Part of a small language model's weights.
Size: 16 layers, width 192, MLP 640 GeGLU, vocabulary 8192.
Architecture: rotary positions, biases on query, key and value.
Training: a variant of Muon for these matrices, 229M tokens.
Each number is 500 + 25 x the weight over its row's rms, rounded and kept within 0 to 999. Layers, rows and columns count from 0. Numbers have three digits each. The size before them is the row's rms in percent of the matrix's.

# layer 11 MLP gate, 640x192, rms 0.0822, rows 138-419, columns 144-191
099:482516519496502508468493457485525496498471524502482521499500511465511541510511509528519481475512501513474475515515508510520499492497528511528518
101:494462527453495500495472512507521500462518487499510478546496523515536521506512463510522515549517492500470467530540492528477492527496521450505485
092:514505470533510531482517477523526481501500491475467490478496485449514547525503510455556455494488507499485500468520493456514505490515477525490472
097:502538519461485455483415557506504525478495477528492514507517492493478491490486507480471543491518523526462497514496483519489501527511507486450500
103:483497503482500544497538540491502525487536485503495533501491551485540496545513551476491541465545491526543508504550529509461482530515478500470487
096:528497510486519482513503464503470473533497542500510489465452451495536530514470466522481496494511550533462456488501529484494491536461557458527486
105:521472497542497508485505484478475481514524494520453505497522522475448553510508514581468515505518497541504469447496492473533503516504501479501487
095:462504466496493506504522478479525466492483495496540498481519504510456536463487485507519538471464512507461500488502510473493539472532483542497479
104:491532512446490478480508514507559516495460518485499475496500483559484527497522480495486476493512477487537485522486494455496459538464485492488511
103:495465460481483475519493512491512535504538502484462550518503507438459522511504505499490533460542532514471486546492514532495511510499459478530458
099:459482480479467512494477466529534504502512522493490470442484496526511481511484534553476496468475471510488516518504488481457446506512553515430546
102:482500490501497576523462482482446528451499499491499546503502521459481519502506473529520494511462440509471522529486511524562463489447532524519490
102:503484478530475450512495530457521467508494478516465511489470506493469524489450506479522522446506511549492500569484519551516509476540496490471447
095:482494505506570529518506516488522547550466507478474521496492533514497456491483532471462537530464495508493534472477489543531488476454495463541556
104:534488488517470528492496487497519513487535487503504529534562527515491482493440519525520501495519476546460509483553523525515492517513516477479512
097:493538506502529483460478491535568506431520494493489487515489460521487511485445524500518494543512503525473498476544505494457455521504520501525473
093:470530478497517520520522466504488528453481470501503494521483529489530517528485483492458523502525502466433492555499501473488520502479472536467531
098:544491486524498470490509481482504493494485538487517527522499506499441470460561521511486499468471486554484475490475493521537531535472472459482470
096:467501513513476502510514528493488514542499526500470498474504498477472535480480500491506510536511475504529471487539471538451486464474479482469498
099:526541528498479503511484502490529480535511512479530503497490469512525496469531452471472485469481470484503521492522498499511498519499496486517482
111:456492517440516488518463515533521503525431488462541529530505541491531510516491530504451471519485495525477498502435527486546531535506478505499467
102:487537509474485553478469526492529508518486496487536482487526493491489499481493498464520550474477512510526514449497508502471542487466530481489486
102:492537475498491480510451497514490499488525448513497518524483463519475524509501510520504527539535442534510468548486532514495505506473522526471477
098:471518496526567518541507509483481494467487507515487461448517464528515474536488486563486526514465524522490504513438509519477503496484483515505525
096:493463526506499486520488469487525498532481507483506523495531461514485540515474478524517568510463493454501533466458482504491522501532509508495502
099:495503504504488545515536508505477528514516475506523522493510487500558501453484518490504499421507520533500483495495493491545474501518440497482496
106:489498496440522517500511519459474526500528531493550457455530483514530537486506504460531512515525501497516514523514507521479486509504489523490487
098:509504488514560507478488496493503538481477521520512468524486503490490511466555450490530517503459528476487489463517474508491496496458456480496512
106:442522486505537503490520520456535522472467478486482555506481539517508508494521536513524480493507542517476503431507571516512506505503472492522474
094:488496519502513532507494523490480531515479580503472501462501465499569515439501552542494541517488452517514470472506482495499495537518510487518522
095:484492497481440493537501496512524520491467459524536538510471517522501515479512462500526468469486536483463545539533487481506531456477485478490525
103:496474522483489506525535497502536525505503494467523449515503475477519521517518502497467488419523528499518508540537544547505509484508498499446501
092:529540513501500550507500471514495507477498490537520460486502464464528502500528522555510489490520501512519470509458443523490553455504465494529504
098:502475461490520481493492495544507481509439537513521442567488513498466494503498488516483538495527503504525512478491495485509505518537482512479480
101:490462565496516531550489550496527480474490491473546504476469518519492546486506468502482454480510490494484449491480526508504523452490489456520523
103:509478476481497467530446485510523468496497488484487544512510508526502531476461488514497483538477499476499495525496472468496437515497490508497490
098:462458514506499487495498532493512490541462480451528488511513500499500531497492517484496479446528536476542477543488534494467511520541522495454491
102:480473533515497478486528511493505472507481446483537519532526478487542520484449511534494546467477501490487474507476480444490530474477488461495552
098:514488487500506506459459495463522512471463519543488490487533546525500490453518469533459526564519515524495547480490548483499528497491523486490473
099:489490489524494477519455465474472492495499480527496472500491512541470493533479534462500497500500452514476537537504498468507505485509480451507517
097:512422506486474495502490497524524492503456473511507465463468492505492476527490485512491512493545489536430520558520511515469487515471498475492493
095:481473474501479517488513512514522509504497524493525498513527504502481507484511470511468507531531469509469494532511496521488482494501457447462493
110:477488465513538467496478493441514480492514509494504501529487500490471482464451480479503535473522468500514489482463550485497505526481496485504512
100:507486491462531498482507486546529455538511478477530485470500510473484507474480468503487503523519479493539509511467510514490519477478484516498530
106:499462450475494485504485517477524500464490563497519492435555506507514501508543517476469531505490445532522458482537533470501537485528461468463465
103:513503493482506528499527544454477512554493481537468485463474463506527474528500454523561504499542546506474508514470489482520492516492512480481515
103:585515527518496497454479490471495492500485517512496473493482493505487491514477492498471473536500513513518521540510496495504486504465508529496463
093:543519513516478473542486522512510517476530462523456475533535476490466496444450494465539530496515470488533507488466490497500509521491498526526506
102:469512563531494504553449481518481514509487521497513550529513489452499506480549527545495504471453483467535501519460503526477535502470508544505545
101:492542531480465564473479470466488504518508502489507492512526488512541474553522477458542465507510509504473488514465531523544502504506502528509484
100:499509512527536460513486503487506498521520522558525485516514536482517465525511519519457501477501526526519495521512481470501516489505500506492492
100:496497514490496504513487498518506519540511487531498473500530511509526448541505486504498521484509516480465475547446485483491535440464470504489478
107:468501525511471518514499501502443496519500501482537570509500474521505505511509505475484459501529410511533468502521507494428509498468523542512525
099:526495551531521460485503521446492525518466466518500497514476508478517500493517491499491479524522517492498515481511489541467496502527525512450481
099:481518473443558530519464505494553544528523478483509543482490464474489496473516493497477489471487504495489492501491519519514508540530455497476499
102:512486518525510516475500454507502518547538516512511483444526492526525489476526503529526524466525495482544504520511502500507518471486500514525505
108:508505482483508547471496503508542522486503531523515482478504482535484501479505514509476522515494479532508517470499495506507516523534521530526540
105:526484500541479489490523471522513513498498459504478479469476529521502471499530474498508455495491466507459525509497545491507478549520512497489519
105:509495499519529488512511545513505551547495493491516476498488481509489521527436474469516515474513487492517503516484528508537491507492467507489510
103:522483504524550487483523473478493489492534528465455498466508515508511538472500463436536525523477481507499532480498497504514432495516481491488520
103:485502462462443509510486488490467516494520514515542452469516495499506487535487527558517515488483471513451474531521521494480516516477497494487482
095:539510505474548524459521530460507485481501494498457483440506454507528505522505517505477562473484474521522540493463498502475523496487515493466489
100:510508510505507469460529510483487487485495529487508450486549475515485516473454513506491523493496497511498496527496480475548531549497509497486506
105:488485522505537489540469486458488482514488502454503507507546546520527487466475512471505501437472497559482600506518517464461491522501508497494505
095:511501451509491456471517487518467485539506499485479456525494480503473530514472538505495528527523494508480485511524498508481434519503458510524486
099:521485537528502480504463517459485481519516444506498541511508505504528496517444455526523508505506513509492516492484514465498481499518482519510455
099:532516505510515516484442503505548466491494517474485533508537537497533469471497519499494504468507515548498469565522523495512503495539512535478532
106:511483515515516496506535521512496492522509519518503493516479506541514457510496443480520488505522476532477467500461522492484526481480552478514493
097:557479479507531451497510462507520464469453526520515496548493473510475503467520480525483470482502495476473534543486499489460496506552502499460500
108:470510489471479590536484513476485503531547486482544475514463536511568492500454530543532480515488517552488495492491512485496480465501468474481498
090:554495495528497541487480520477485468502546521470506481460535477521489484468503512535541538501453478507491504489515511458499546540474521488506514
099:494513523503502445479526507528484500513552501474489523491496481521540493481496486456482536523503498474514524495490545467449516501519494493448460
099:515497501551531520515492510461449489468504487457526546493515500501462496484487522505491519445494495553458470471509515498518495487497461466487510
102:526449535508530519510525462548475498517516502496515526519498523532547483498533502454466529538521466486485496509500436486485499507532487571512489
100:501498495463490514523498514459505513472490469492481468514429474513520505504470471507500534473459476484505485483479518490503485478469469527523500
102:517499506512512477476521507501527481481489489515494497508502506508532531525499504478523517499456535518471510491505526502518509469484530488542497
102:478485537537489516501461508515524515486475499479524486485459507549499553525507512500488483477489432484496509491487483516450527517473535485490562
103:496512489491509500526552533489473495473495473513532498498501496478455511491453478553508526472504461509490540469508502494473506495508506507480469
103:493537496536540495496490473479551513532515483522441495474493516486481528529459502528473529476494500485505495459467500491529526475541491496471509
098:472479525470543504447515464520496509505469503467477506482481478492444504509540496523510512495552491524491479489551526480465501498545500447550545
096:467482504508485518500498432493522467446506535499499534484510466505515544487498483495496470484511495510478541513512501501505472496499478534457514
098:467426530513506516494542455497476530500520494494501509492504478487507532523463508536491483464477518494479504497480515483468548496502502507435507
095:517526480529441500489490494541498463503479524513477515489534540488511477525511467510483485515514518525429500455471505503477506501504494543490499
095:488539507541498512450504517505501513483538518517546484540468497528542546530529498518461479535512503517524486515491500522460507486502496489478522
095:479498472541538474502495506481501538471470506493497484451525502477499506490548525527496431484469491531495501494471491497506481524522549493506540
101:528482528535498473517472499485496466508487464513522532485488508535528521497480521510523528487490483540481497483500496508502455539498527542538452
102:467506526513536497539490484506525510504489492454510492516512540539525468531518512549472477510502465533513476487544506464504473467513481475474511
096:510571441483498524471499480452551513509529486457506486486552487482497520500526526460445560462483480498509527524531500453529478473503480512491514
097:424471499480462538508490479492489501484528537499507502518460488493516482492520513523470476527562490516508501534477553493510450457481473487478520
099:491486479491486507510474493507491525484485526511489543524507482506517521539494506485484509486540500482541451490501475519487459528477529498496514
094:492525502487509480512533540468535509528471489527448464480511512511507508503486565585524511455522504527486452476495504523489490520503461474505490
103:495508482493496534480501484484469494450501456465519487480522519503534499515519528494523515489501476471496501493500485536468492450542527527505531
102:480509467496448492511463483487477504509518505509483487483493508532489500475542534555528512458513466499506523505466505552522503500497514467426548
100:499556504508509467474459530523515528529513509446473527517479511482496517515493477498511493463493497510530517547531517469476524476498452464500532
095:453532503523519491554534511498529519490519505494557476504513538501504512461495484488519463490476479520499522530469529491509446487540462472471507
099:472484540480483472461501492475496515512517520542485484489484513494510514517468484534527504486527477490535511507487461559467521501487506482479501
101:524491496505514458484537515514522505531512494470519486498532476491450520521503511496515494500507478541525543531481505536497468460508449517542499
099:515452461484476498520473536446517462492500490505487506515449492482490508487502478536538493506483462542515492524480517515483466476538470509503513
098:526516491530498500475506516502507519589503509453509488513494524462496509534525515509511526512496531517493531503478490491527456497464502482467507
095:514512497497513514489473502457522490535477460519508527501531485519528481504484525495526479451492518495476539494481509514501517497477483509495516
094:481476448539531520451444531514459529494523528511485526503484496510492501525498464536468525450526511502531516519491464500480495491469510489517522
103:495472526481553525488473480525502522460490502516530523520539477519514521523457483479512527483524503521442492505515490498467507497495501454518461
100:474469486503476466524527474520524503532520511457507474496543505526491555479477504526502510487506508498522522464471521527500499509516476527488476
097:484510496461504536523482473496557499492458519461502511527501505495564465511457501517517547459474492520514479488457500523500528521484549492457527
094:457559534526521542505508502481543508505505513499494491493450528468508500502489498479469478538491517496522548521511471478495511527497492522462508
098:531481546502497485493523490480515506538470504442491535493525525513520503493500419479513519520514471508510506499500508530521501444559495503483504
098:446472545486481497521482500507517493499483491481464492513524579471479515505504540503492513467480482488504515547477540469523492506495530480532485
102:484511526455530434505473475474544487535525488521525486513474468511482493486469479495495462510546544502503498545506501526491543475533476520517510
095:490507553457466500495486524497527523487529486482500472492529496500468566476472443542446479497473476509456493532536507460470498492454481498501454
103:474489506499486491535498465514533501497521479495478525529454507456510487477520479520510505485478554498480481482456537520530507473490493463529496
103:536486534501503458549521515527498517476499513521478525509446483475473481533520465487530467524486505501495507478540501491513504475513497479498501
106:500453500487483550503476512524518461535492494528530482479492455478444475537495473529452494495477455487505462452482464506491538540523521527512515
102:509464483510506490535470480497493488486543513481453508475494534482517530523496505488526505479509456514471509485472565497505519532469482488481493
097:531505525521487483511469516509511512475526548478516436498524546542554507525469533505503459519524486486512474502458525485494513495487483456489523
099:493500495506502525483519489490460553500533529520478505531434466470527499462460460455458512498507494496547472505503452521496491526492495499548487
103:504480502480523505467462487510507496520473533532549475453470497463526503480486470480473483546550491518508468536515543495496496525515494488542448
102:497503496519525528534486459474467507505455470515462465507464459464511512551527493503479528451497458531505508576489524469534477513492501460510489
095:450530482514521472520459511494498488497452503505520571551486469461482482531490502534490468502499486517497495524488492492448530504480503483460514
100:518479476517545519487465514515499480483469504483482467512531525556471491517474490514502538546513487500519540484517513501533492500485517524502494
094:556473490479487505543513484524495506544495516555531512467528491523518550503461538532534521477479454487484485539522487508533482477503486499496508
100:474500518457484539488500517471518526522533483506481462496480529462498497481451495495472504505542489502485492463469462526470499528470522454460464
097:505552458477524497510490524522509494518469548508473477499498500516515471475477496522481497521508479516466532427495499488537521521489500513489513
099:474481547518512549547519469546504515473511537485451516522470461472469526505499520505450507504458478507537470525530555519468499528483506463507526
107:525496552508524487485489522461485517504501496456462520509514513509483511525509481516494503487480499461467504473513548492562514436533502492485479
102:493493504476467490486503532495488500457510457478500500508435487536494462518523442505483487500529479505564495475519510527508487483537515529466498
102:507516492522487490436491496508525479486520512519488561534522466526479526508491500539519468548536462506494476514499502487506475447510488482507496
095:511503524482524533503479480519478522497488536472487525484458483510553515520507497536549502495470516533533506474513531482490475540507477508501476
105:525472574471502549491534538485496469487484531542549524485448476498471468498537469510507495432508490459499515493500479486477501521508532482515504
099:498472527448499532535545470499528486460511502471507514512530497494554515559452486457493508468523502495483530535518501536460500476513493487520465
098:508474542502460520475528491535520545480477521485507521513511485494476544499520484478528508521490489479498472511528494499561479470458577496522489
094:513482470504481499498488446510498462499520498504540527529486474502457476461475506490502533525507482495471483488530520535473503549450442502494511
100:486485507504507501455482512524515503532464461507501511492521512484468507501542464520525502514525512519515485527497550467517475484505516492553500
097:506543489474472506499473514485520515507529477492501442499506523488473519485490495548490513481539467520475484503502478510487451461517506502552475
102:507514507505522534483503509512539526529487478464532519509508485475504458524531501464473471495529462508509491495471500534513465540508526479487499
106:497452519535504484446504470493501533494503502484485541551499492481522508474508507519531494474498496535488516478468507468441480490532457482510443
090:517502461539505522525532535519473505472478488475498526452529503513503495474523500511525485512478469486528479527518487505487517473509551507499517
097:472476449499501516503507491486527489505484489532524515478487548526484495488507555518513554495477497502548513493500443476463510493502554566473516
105:572489511476532509524472494449486540533460562484505505526538533506476481471476515533510514513510526474506522523477481517506482458498452423503486
098:468463523530482498527500543495485479472474461517518524532492509492490498520475499524476493470510483536515471527508481507521502471489475498529528
092:536517459489513505522481481511492479520499545483514507515506486522508526530510490496460504525463499530487525478556514472521473491509484557511471
095:521486495494491512510491524525511490493499494476507473449500486531520490489428520511487534542504459507497485521530554516500532481480517502533512
100:531519511492475513527467479490502521497524456483512509482470510492543516473436478496495494493488465527485439517513463509495496515476503483461526
102:485513483503493514521503496473494490493507495517479535463520481493513514511502488508514501512512490524442470479518529508558469460511481455499497
101:518492533513507498526507488484534475501506507474442527503549493498532486472490503517476508474487484509527527547497508426520478491478475495511482
104:503484484502474458496528519504504515496523514521460497496563481511537477506479489523441522518478488506503488520519489460476494491525472475512517
104:545488532518488484551504513506490515525520510519495519450507500468511511444487513515475584475554508511547526513539517519488469510551497498496512
103:505477452476422490495496510497504502534525503496473556469480523500521508494478550540506541492490484502492523500506528517521500493489527510515475
107:481530495494480499537469497565528523487534462441528479491507561508487515515478515480490496455503448556446495455527536489506505466475489499493493
103:487508511518519510503527479505480487470539533460495515458495546523493526537494478498520540495483516511472483460535512502500501529523494556483495
103:498469472496435521532467501518516494482519504497518512490526488511490531512470493542525508505509490486499504486488486509453519481521491513467497
107:505512468495521492517523497485523549500491526469484501534511530490523550502506565508502477529525497468497514492460526486501449483526481511515484
100:507533479462492457483473450498504497479528527495491538471540447525524507537466530473474455496491513506551491504510501483510489495518490485445535
100:473503466489506462465484526497476460471498477495498483470478517477454518497515499510489504448477523500490493516488512479528473497479488451506500
102:523529465543487489502505488468488460479504496453513440505539501506509476496470473508458522487478505469457515509478488453468478466524500478493473
103:518475526466518466503459499538531486504515471516505534514516512502524500509450480531463515504514515476445523487491518579524514490520488481477523
099:514487511478508529468470494535462499503466490470557521517484536494502520474528478537540510448523454557491520502516511535499547483471468508501459
097:521485519452494465504518505487489476512501486500454532489496506537479530491506509496468495483532501499482502468464501481491489525490481459534459
102:503481456479529548503520509505480545469528505473480531531494527474481512480527504502515491531505478487469486455449545553513482492548463511514492
103:489501506508452525523483487495484531474468475487451500491500530475533507517528490508506508504508517550479522482515487484491535473480496494458478
103:529555558501479430504510490469486534455472480477484483505542477531480514482493497511506517478478494492511505536490496502476484530507506522472520
087:475517523494530497554459517462488508508492445463493495551485501542497507516507506505517522547471534479542467514493514541501518513505453532492538
095:503496479503469534550533428484521520521474499499496497493547501441480468541517500530471513486498491481512493510469483494506501512542502512533517
095:506474493500486454518487504450520498472503498481513505495440516493477485502497503515463486499511507492480503531477526488548519473464467462502503
105:489498497499525481530428543528536515536521482508508479476485463564516518477508489476488527497460505510494538512511480529502476494464490509439484
101:491504522467525515507491501470515505534454478495482544523513501527498518506541513502518491493533518496470528496472531496475515503501523481530516
101:480540492516488488517484516514486493466470510477518506472506536500483454477454510537512501537524484544491490452514518525534468521523469507501513
101:542515472523473508518475471479515455520527483467528516490487467517572514483504526509503488508500512497468481533479562533524501521516534480483505
098:523437495528472491521494460468501454486463477497494450533446486509513489513498470513531453475477490477504516493471501532494505494562467512525516
111:513447516493469500526507477499507512504472495483477524512498490453545506506516505486530485500551515512457502514417515537501525509478487494484494
104:527536536519467478514478467485515529476527531464553512519518502496497528503544500514511526520530529518523535513489486493465540472500471460536473
102:503470483491491504526505503511534506520526510467529506534509462524523548522515501529464491490475458529484514536478517505538472449501525483520507
103:491468506464458485518496514545471494547506512514490513483494491515499452517492540504477531505477485503514465492467491494530497538519487497507471
098:508516508473501484533444540528487519520501476512479475526456484519512495475466491500523518513515462505501463522487468530508489545506501475462516
108:470473511520509498504490540534530442505529511497524523502525468502494519474473474520535513485544513527489487477547537484486478488511516524469504
099:469512501514543521498470480470539488501534536483474498468477487513536540519525504463518500500506498471463516548484489552532455484484493487563508
099:491514530535482464485445463495463488497470497513518511544508482481521464518503540496482510487530510491467534489487550505465512500513532502467520
104:535501512493508469533460508541454474495500465542464516527484543485522482587476507511514489487497489500481510472479510499478457480511551506460469
105:523490514457493525509518495495524521505501451481466511455499578536525482511496457490498498486513480507534488528500494529507490514514509491491453
093:475524527513481523440500508477485479495486513481518524490506468482496462456466546525486499501521470483520474488438517522509434519470469497497520
102:451480503490482506501530479520497493510507484506486500501482506484533458485547504497499504505515500461518473518525501493532482493480477481524492
100:490463509519495523469471530512517501528484465536480499542458554465465514474477513495479512510494516504515485497492495504499468522511510492473465
096:514526504514501519501512526535445526560524444475515532478514510520530519511504472515485512545511484541525545470509538485515509481509466490473501
101:504498507538487488489487487468483493506484482469488491493490527534506497509478515516479463499532489525477496515469524493485484484499496524441506
090:517501522509532506459492444559469495495479521506559486503491468513460510495554535468533508513481531529513484521460497549486495500526543501482510
101:500503540492479482472492501488464526448511481475510518505489493548555526502468441492537492517531489487478470482473478525488505541492438535501505
099:509468468500553432509490496483543495518502502485487469490480494498509448542536484480503489543478457564508503528510508466509491517510467508550547
101:518531511537496515489511499509489516505521568505522514564497512533520489549471486492491515509526478503484512513464466477517497499498478456529516
102:524484490457492501502494493520527516473469461509495526502462523461480494503499536513522544567479463499500567557464482495503484519503498487521507
100:498492503506488505478509477497517510490465538510479485497471521485515490524521553507487509527518459533491519535512494486503452495509481551511525
097:478526461497469499503496509508496501527468479494501465518489476474477526536487504506474504493505485479535452474488489477468500524523489515505466
101:515492535491422527518530491469472527499483479466510535528477473503483482521521498522451469529475511528514520491429533530461451538514484477470461
098:489487480476434521495485490520508474541480517453503502493516508487516547495518524499527523482507506544507485452479508480516545461501525469451487
097:490462494517524520516499478495517442523513501479511533445497511487536497497522485516491497482487522532478518491525527520493545492488506455464500
096:466507487493501496496496555487499527477489522473509484519493515489483496495519495530496506488485528476509494534506538517496495486541478490483485
102:529479503475499490555500543514484444489515506472503523482527467484501484513491482450469505509543483489485484498470488506488515484477448508517502
100:477529517539542526437462490507486468485430489496501534458508512516497521535495495460464432491507491531478501484500486494514508497507514515524500
094:504525501492499549467499555525467508501499508485540559486553463531525480483488507484473486499529521492536513519466480487486472522510505503498517
102:472460539489543517525512513487530459492488547509528496490533555461489509487479482502521488534492504510502502498513562526515484506507517544495498
104:479506547511509498501500564481469518540486509483531535518491491533533539505500539533527461510485502496507539512478493478542465503521462482516484
099:513450470502494495515500508493472500460473500480524541487508543486519507497518489488501482471490489556536484453482523509547483488488508505531480
092:455468496498491484460563464552496500480526512461567494482493501496472476486509508513476490465507504542479515513488468530507523441507454538501493
098:484528472493487498524453481480533481468514489470516538531486495512471494504466530507479492500501502535482503520525530537494488518511488503464495
102:506504532524515488522494496498487495541498518505500479508523547514481503521482484501497507532485502516507469522480446522491476560486543503505506
096:462495524488489541533534505501473459492476538513482492480497491549545498499477532502460521483508547473509527478506497474486495489528492530478529
095:475493498513552534503515440481502497508519493554505517492534520524475534481468455473444506538500491513539578497478547516485503493497487494482492
099:509499508519447493502508461463510512499533514473506478519496568498508535498471496491494472527553496506507507502473511520518492473491480541518488
100:538529537494524466449494488500469509482539497472472490484474495502503502515513520491472498511513482503471463494466560462493497512532483485524539
103:495490511490496478468466475494496515503483481512517547494493516483480478523491557488465479478470475488506523545504505478490533519489551466479533
101:534487479504501501494458512505469452504456519482526530473507555478464481535524470513541502486503515537473539497495520472506483524481487521518506
107:480440515477471484485506497544492453467518501501476479510493457512495525485506477526523546518501541462484476491488538493486452555488527508473453
104:533467490504476461509517475515488555473532515507530486484508486525498522536488500489505503495497453517518495495494531481451488505479542521534475
106:520512487484502527508496521475480542480478473496484551486479528512464537498448493557460514474508517495485555529507519523477486492512508518505519
096:507508493479516473509481517526529436535506482492513440550508512538499517482510480474522473478517480482489505498464525477489519469485470507508499
094:495483495453488519508482498523531517499461527454458517485470468508496475517452547540489513502488465521553507558440495471539513486492490455492534
103:521504493483480544479499573531489494479498487475511501491467479456466479514480500479493465529517470468489495508558512466478443506491482490493432
101:489523506478492467482501541519518522523534474504533503471478520507511546506527506493517499530512461491504471556491508522517481471508488498476487
105:516532476466538521501511505520508487534484507505537490524498492510499495488523514474500447501552468486516538480518513502523521489536483494511514
101:477444539497502540485513478505489495492483495477549546491517488475493502511498503494537475491509474481501467500488488549527463514484511508483526
100:478499487483510517492506464478484507508520519503500513539494506467480514543487452533517490479534514566514483483503483498448508510470521498468512
093:504502510503455490519500492499498435506520497507494452508531480494517549513555486531531491526475523463525486496461460545497495529501484522526521
101:514468490504548471500480438532498543520491474490490512476486476495499532526487480507449491528452477527501473536499495474515516484482476505471500
106:440495523463515492486487495528490494553523522502522513489473489506482520500482508471502507464526480542479531506481540508462511536484508503486482
096:436539499480479473481490511486488477457530513493475475471496491534504549466495529512506475506517521549447470521499512538456502482547470469528505
101:497503451428480518509470490526536512497510533520497536491524522499484533553525508492559518509499445546504494483518488502496516497481505462513505
104:504536475510487487522491504521461487432523466451492509503501529488477510510506504471450465504554463514479531480511532506485507500500506495495482
103:499473482495467517503462493497500532479465486465446474456501500501467507519501514540518540477522484494521505469511519529477476518499461483525489
102:492457512549523463525496495505519497491530475504460493512498509514502536532470475499496496540547501533478510513490502479483511519519476501520457
098:515493507512470479529522485523552513497522488532471478525486555503476559533494484500498465510470498471486507500486494537477517459499461491491523
105:454494482512529481487461489494526494480512456490532504520486527515473524480496467478528482496498525500484543486520530479479519514482475515503478
094:488539478505511519473476552474485515500501507518496522537507516491485484480516536489480503432488492481475461461521509500467495480471507539546532
098:521499486476490499475490484533474520486532504452551480523527489519531502506481454527504515460499444524506505481488494510471533459490496472480519
105:476493505470536501509506510490537510490485483507473525513514465511519495527515474514526525520460515553471474528496517484501513525471498491507487
105:542492485541525536537500479494495484533501517482537526487478512515554432501473495487493516524540472547515536521479495507505525494503508482525504
099:531499508500538521484453508492523505469491493510562500488524514522507475486509490478531478534534547456540545488519508526491508495546514478526514
102:494492467500520548502472528480530544514532537497522511526442501514506491578477531504482524521475532497473510457506521500489470517491465518499495
103:480422538495547519519515504535492483473536506490541472498503511512490458498532482507537469480495506512520526518540515513501507482473524468517493
103:518543515539524518445477456509533524484523465462494487505500522480521558485509521484495486488522462485529493504504502460487483527513493483485538
100:531514516485486488487519512476463518539513492468477482520477454522447502545481483541488512511476528508586506500504496493482525497480479505521524
093:465535498527509505485505500491472450481481484489486473501478454511457509496485490507541466493500519504490534533500526507505516520481487494531495
096:478509498486540501480500497514478486488497491473472547468499477536470486521533468538521515548533481543468514537509506476502539481528495525457483
096:482459474510509507511457457504513508467513518439518490457523515456499488482465492483438502488514491458489463494498508493541505498547513511501473
106:510503541491512478519524521473491484480463467507494516541503518482509550528513469507545523524484542474538469520532506509498575514488489475494505
108:499528525458533493488500501541518496462525495513509478508517547503487539523534500490487525472472506538524506557560491501533502502474525469547471
099:484502460513556512532506518503482509502494514553497488485496526469520536476469517496516517511560477540479507570528519481502510484525497513520505
103:476531450491439503519545520495493493476502465489505525514494525479484500522479487489504462501522517518441472495511538500482530496459493525520480
103:528501539494499498520484506500505448553494486529478487529501544496467498487502486499481470521539542490507500528499522484514488491466491497464506
104:497491523475549489517507543506467556502512456482468536532536525487435514479522488492497511507482475485461483476512516482478490504536461496461438
093:474478533536459489490537441455495521489512487542557492504514480524536507536510536499502496469447506500530516503471497509511450497450529477499504
099:485537536497483514531536502473529488540463508476487472505539437537507493541497504506531492485544481508505467531477492492482490537465505477485456
097:480475496521521454491457481457488500478510541521473517501490543488526530494438498531470477493476471525471461513517487517478551470503509467494542
104:466541507521521538470453478495462488531528503504512509500484518507462522511482539512503472462531447519525471452508527518500523515539494510507455
100:470518488440462508527520501527463516541515488483522475477449512470456490529497468501485554475494511484487539537480515511509468507428480520517460
099:475522452469490517488439501499516509453551471446505475497491491487541507502503475493554518475498469470452475474512522486507456498516486483526496
107:487503519512490540478475521511520505521507483519488496484479531445501549512510479491530529473510502526504468457471477452524522474498489475511518
097:490493466501480506530448466548494529519482533476511535512483493526481503507544502525502465466545526580497501511511480495498488470442500474491495
098:500492496437499449487518519456485539503500490478502509546507479507536504497505489493505535540461498477512547503498484500526452511509522494486484
102:496522521473508528506474511545520486481498477510522506538508519513482526513534465535519459545527478503526527508528536522487490456537468501443528
097:469461495486508496530496502446517505501507484520484486509533498523454483544512514506460461483497509493512528458493488458465497515508485480529463
104:535512508510495505488497513465551488461523505511488501495528513553510464516505498487505493488491512484488513508504521490500477476519472496517477
095:492518492478478534495518500506506553507519492528511523522498532517476493482530485510516487462499494523477502508507509517482495437496487486469523
094:507506467489514480505415516489480515480474491510473513502499510505510524519483492544561466493519525527496491481513515502519475536512509534507493
093:485430516469503534500514458487493510515514506523508488481538511480529483518511491508472487486495521521469493475473516489518498508452494479452536
095:487483518478537484515495500513470504496498522490437500509551478526466501516508463455477484456509510519543535496493505543489516490508496495500529
101:472497484502520501463507519508454486524496506478485477524507510488482502492501511482507492448526515519471535519500473483510505524477484555535546
099:476505493520498489504501505472527545549492488472490498499543479493465482529484532530503498469509467556484491463501524515536495484474540518478477
107:494522531501553496477508469457517507513536481515513516448479546535574501525530472512493496515529478530490512517510492493510502517502514433539458
095:529476528498505527525513509465537516526553505514505526553514500539519491493526460507490512504508516506498534478481515489483491515513490549494504
105:476503564454473469556511544486502519489481518517465493535542483493493495530512479521479478483490470516513511478461505464503500507508514456499509
096:480459504547453519498467509496468504497461517480515478507496500515524516467505482537500479506494478504494509519496533493490536513518517447520547
099:531475527503493491443465519478512471495501504528486506465496479470492533558530506457465543485500504490512511526501491477494495483514526524476492
106:500529462488493483529512521506502487501509531518504489543513488501499503457542485511496512484506471512480530554491503544463515534550512534501495
102:497509505508496527459515501465505493490483526501516484563510498527516495510497478515475525484522522502495480480535521491526531549493481469497488
093:488487505491458484500466474509534524516485472536476499466506487492482482511508501495445492473466500536494504491497523523518498521497470525484498
100:488468537466515515499483511506473492469475508504477467506450515500474532565568504502510507513527504541503488524540460469530490513484487508518500
090:466533481554503520500519499485464515533489476476523538485497454516489456489543531488509501470506525445487486502512482494481526501468508487460511
101:458495566452510505521511505503519530469525454511503482498500503488503504489502488509487505505526470515477534492496526483465506440445491503555493
096:499465487513462529530520494511480528446466493564527499494489491477469518470561496484473472510448479485544517511508534509481471466490502462534481
108:514504502508483540451494518502527492536459524563460536509470477515489529493530456508525471518503483522536490505485523504530537519463511451539520
102:476489481503520492528516498512477521495523537482547529513504460508519469528478482536498580485520522511468494495504522527530510452489501485514518
107:515511507497480550489490482507486497466483503539457579504508517516509517535521485519521517484480535523590515500520457487516535520465475505517484
102:513503514482504505505510493515495491522481528508464522518542533478446486490492500546500490520486478513468510522509511509524543484466472523528498
098:440512526507525507514496444455502500522508502459490531493483486514505515526476518505467523454446489503494514493491537498527524523474422462521504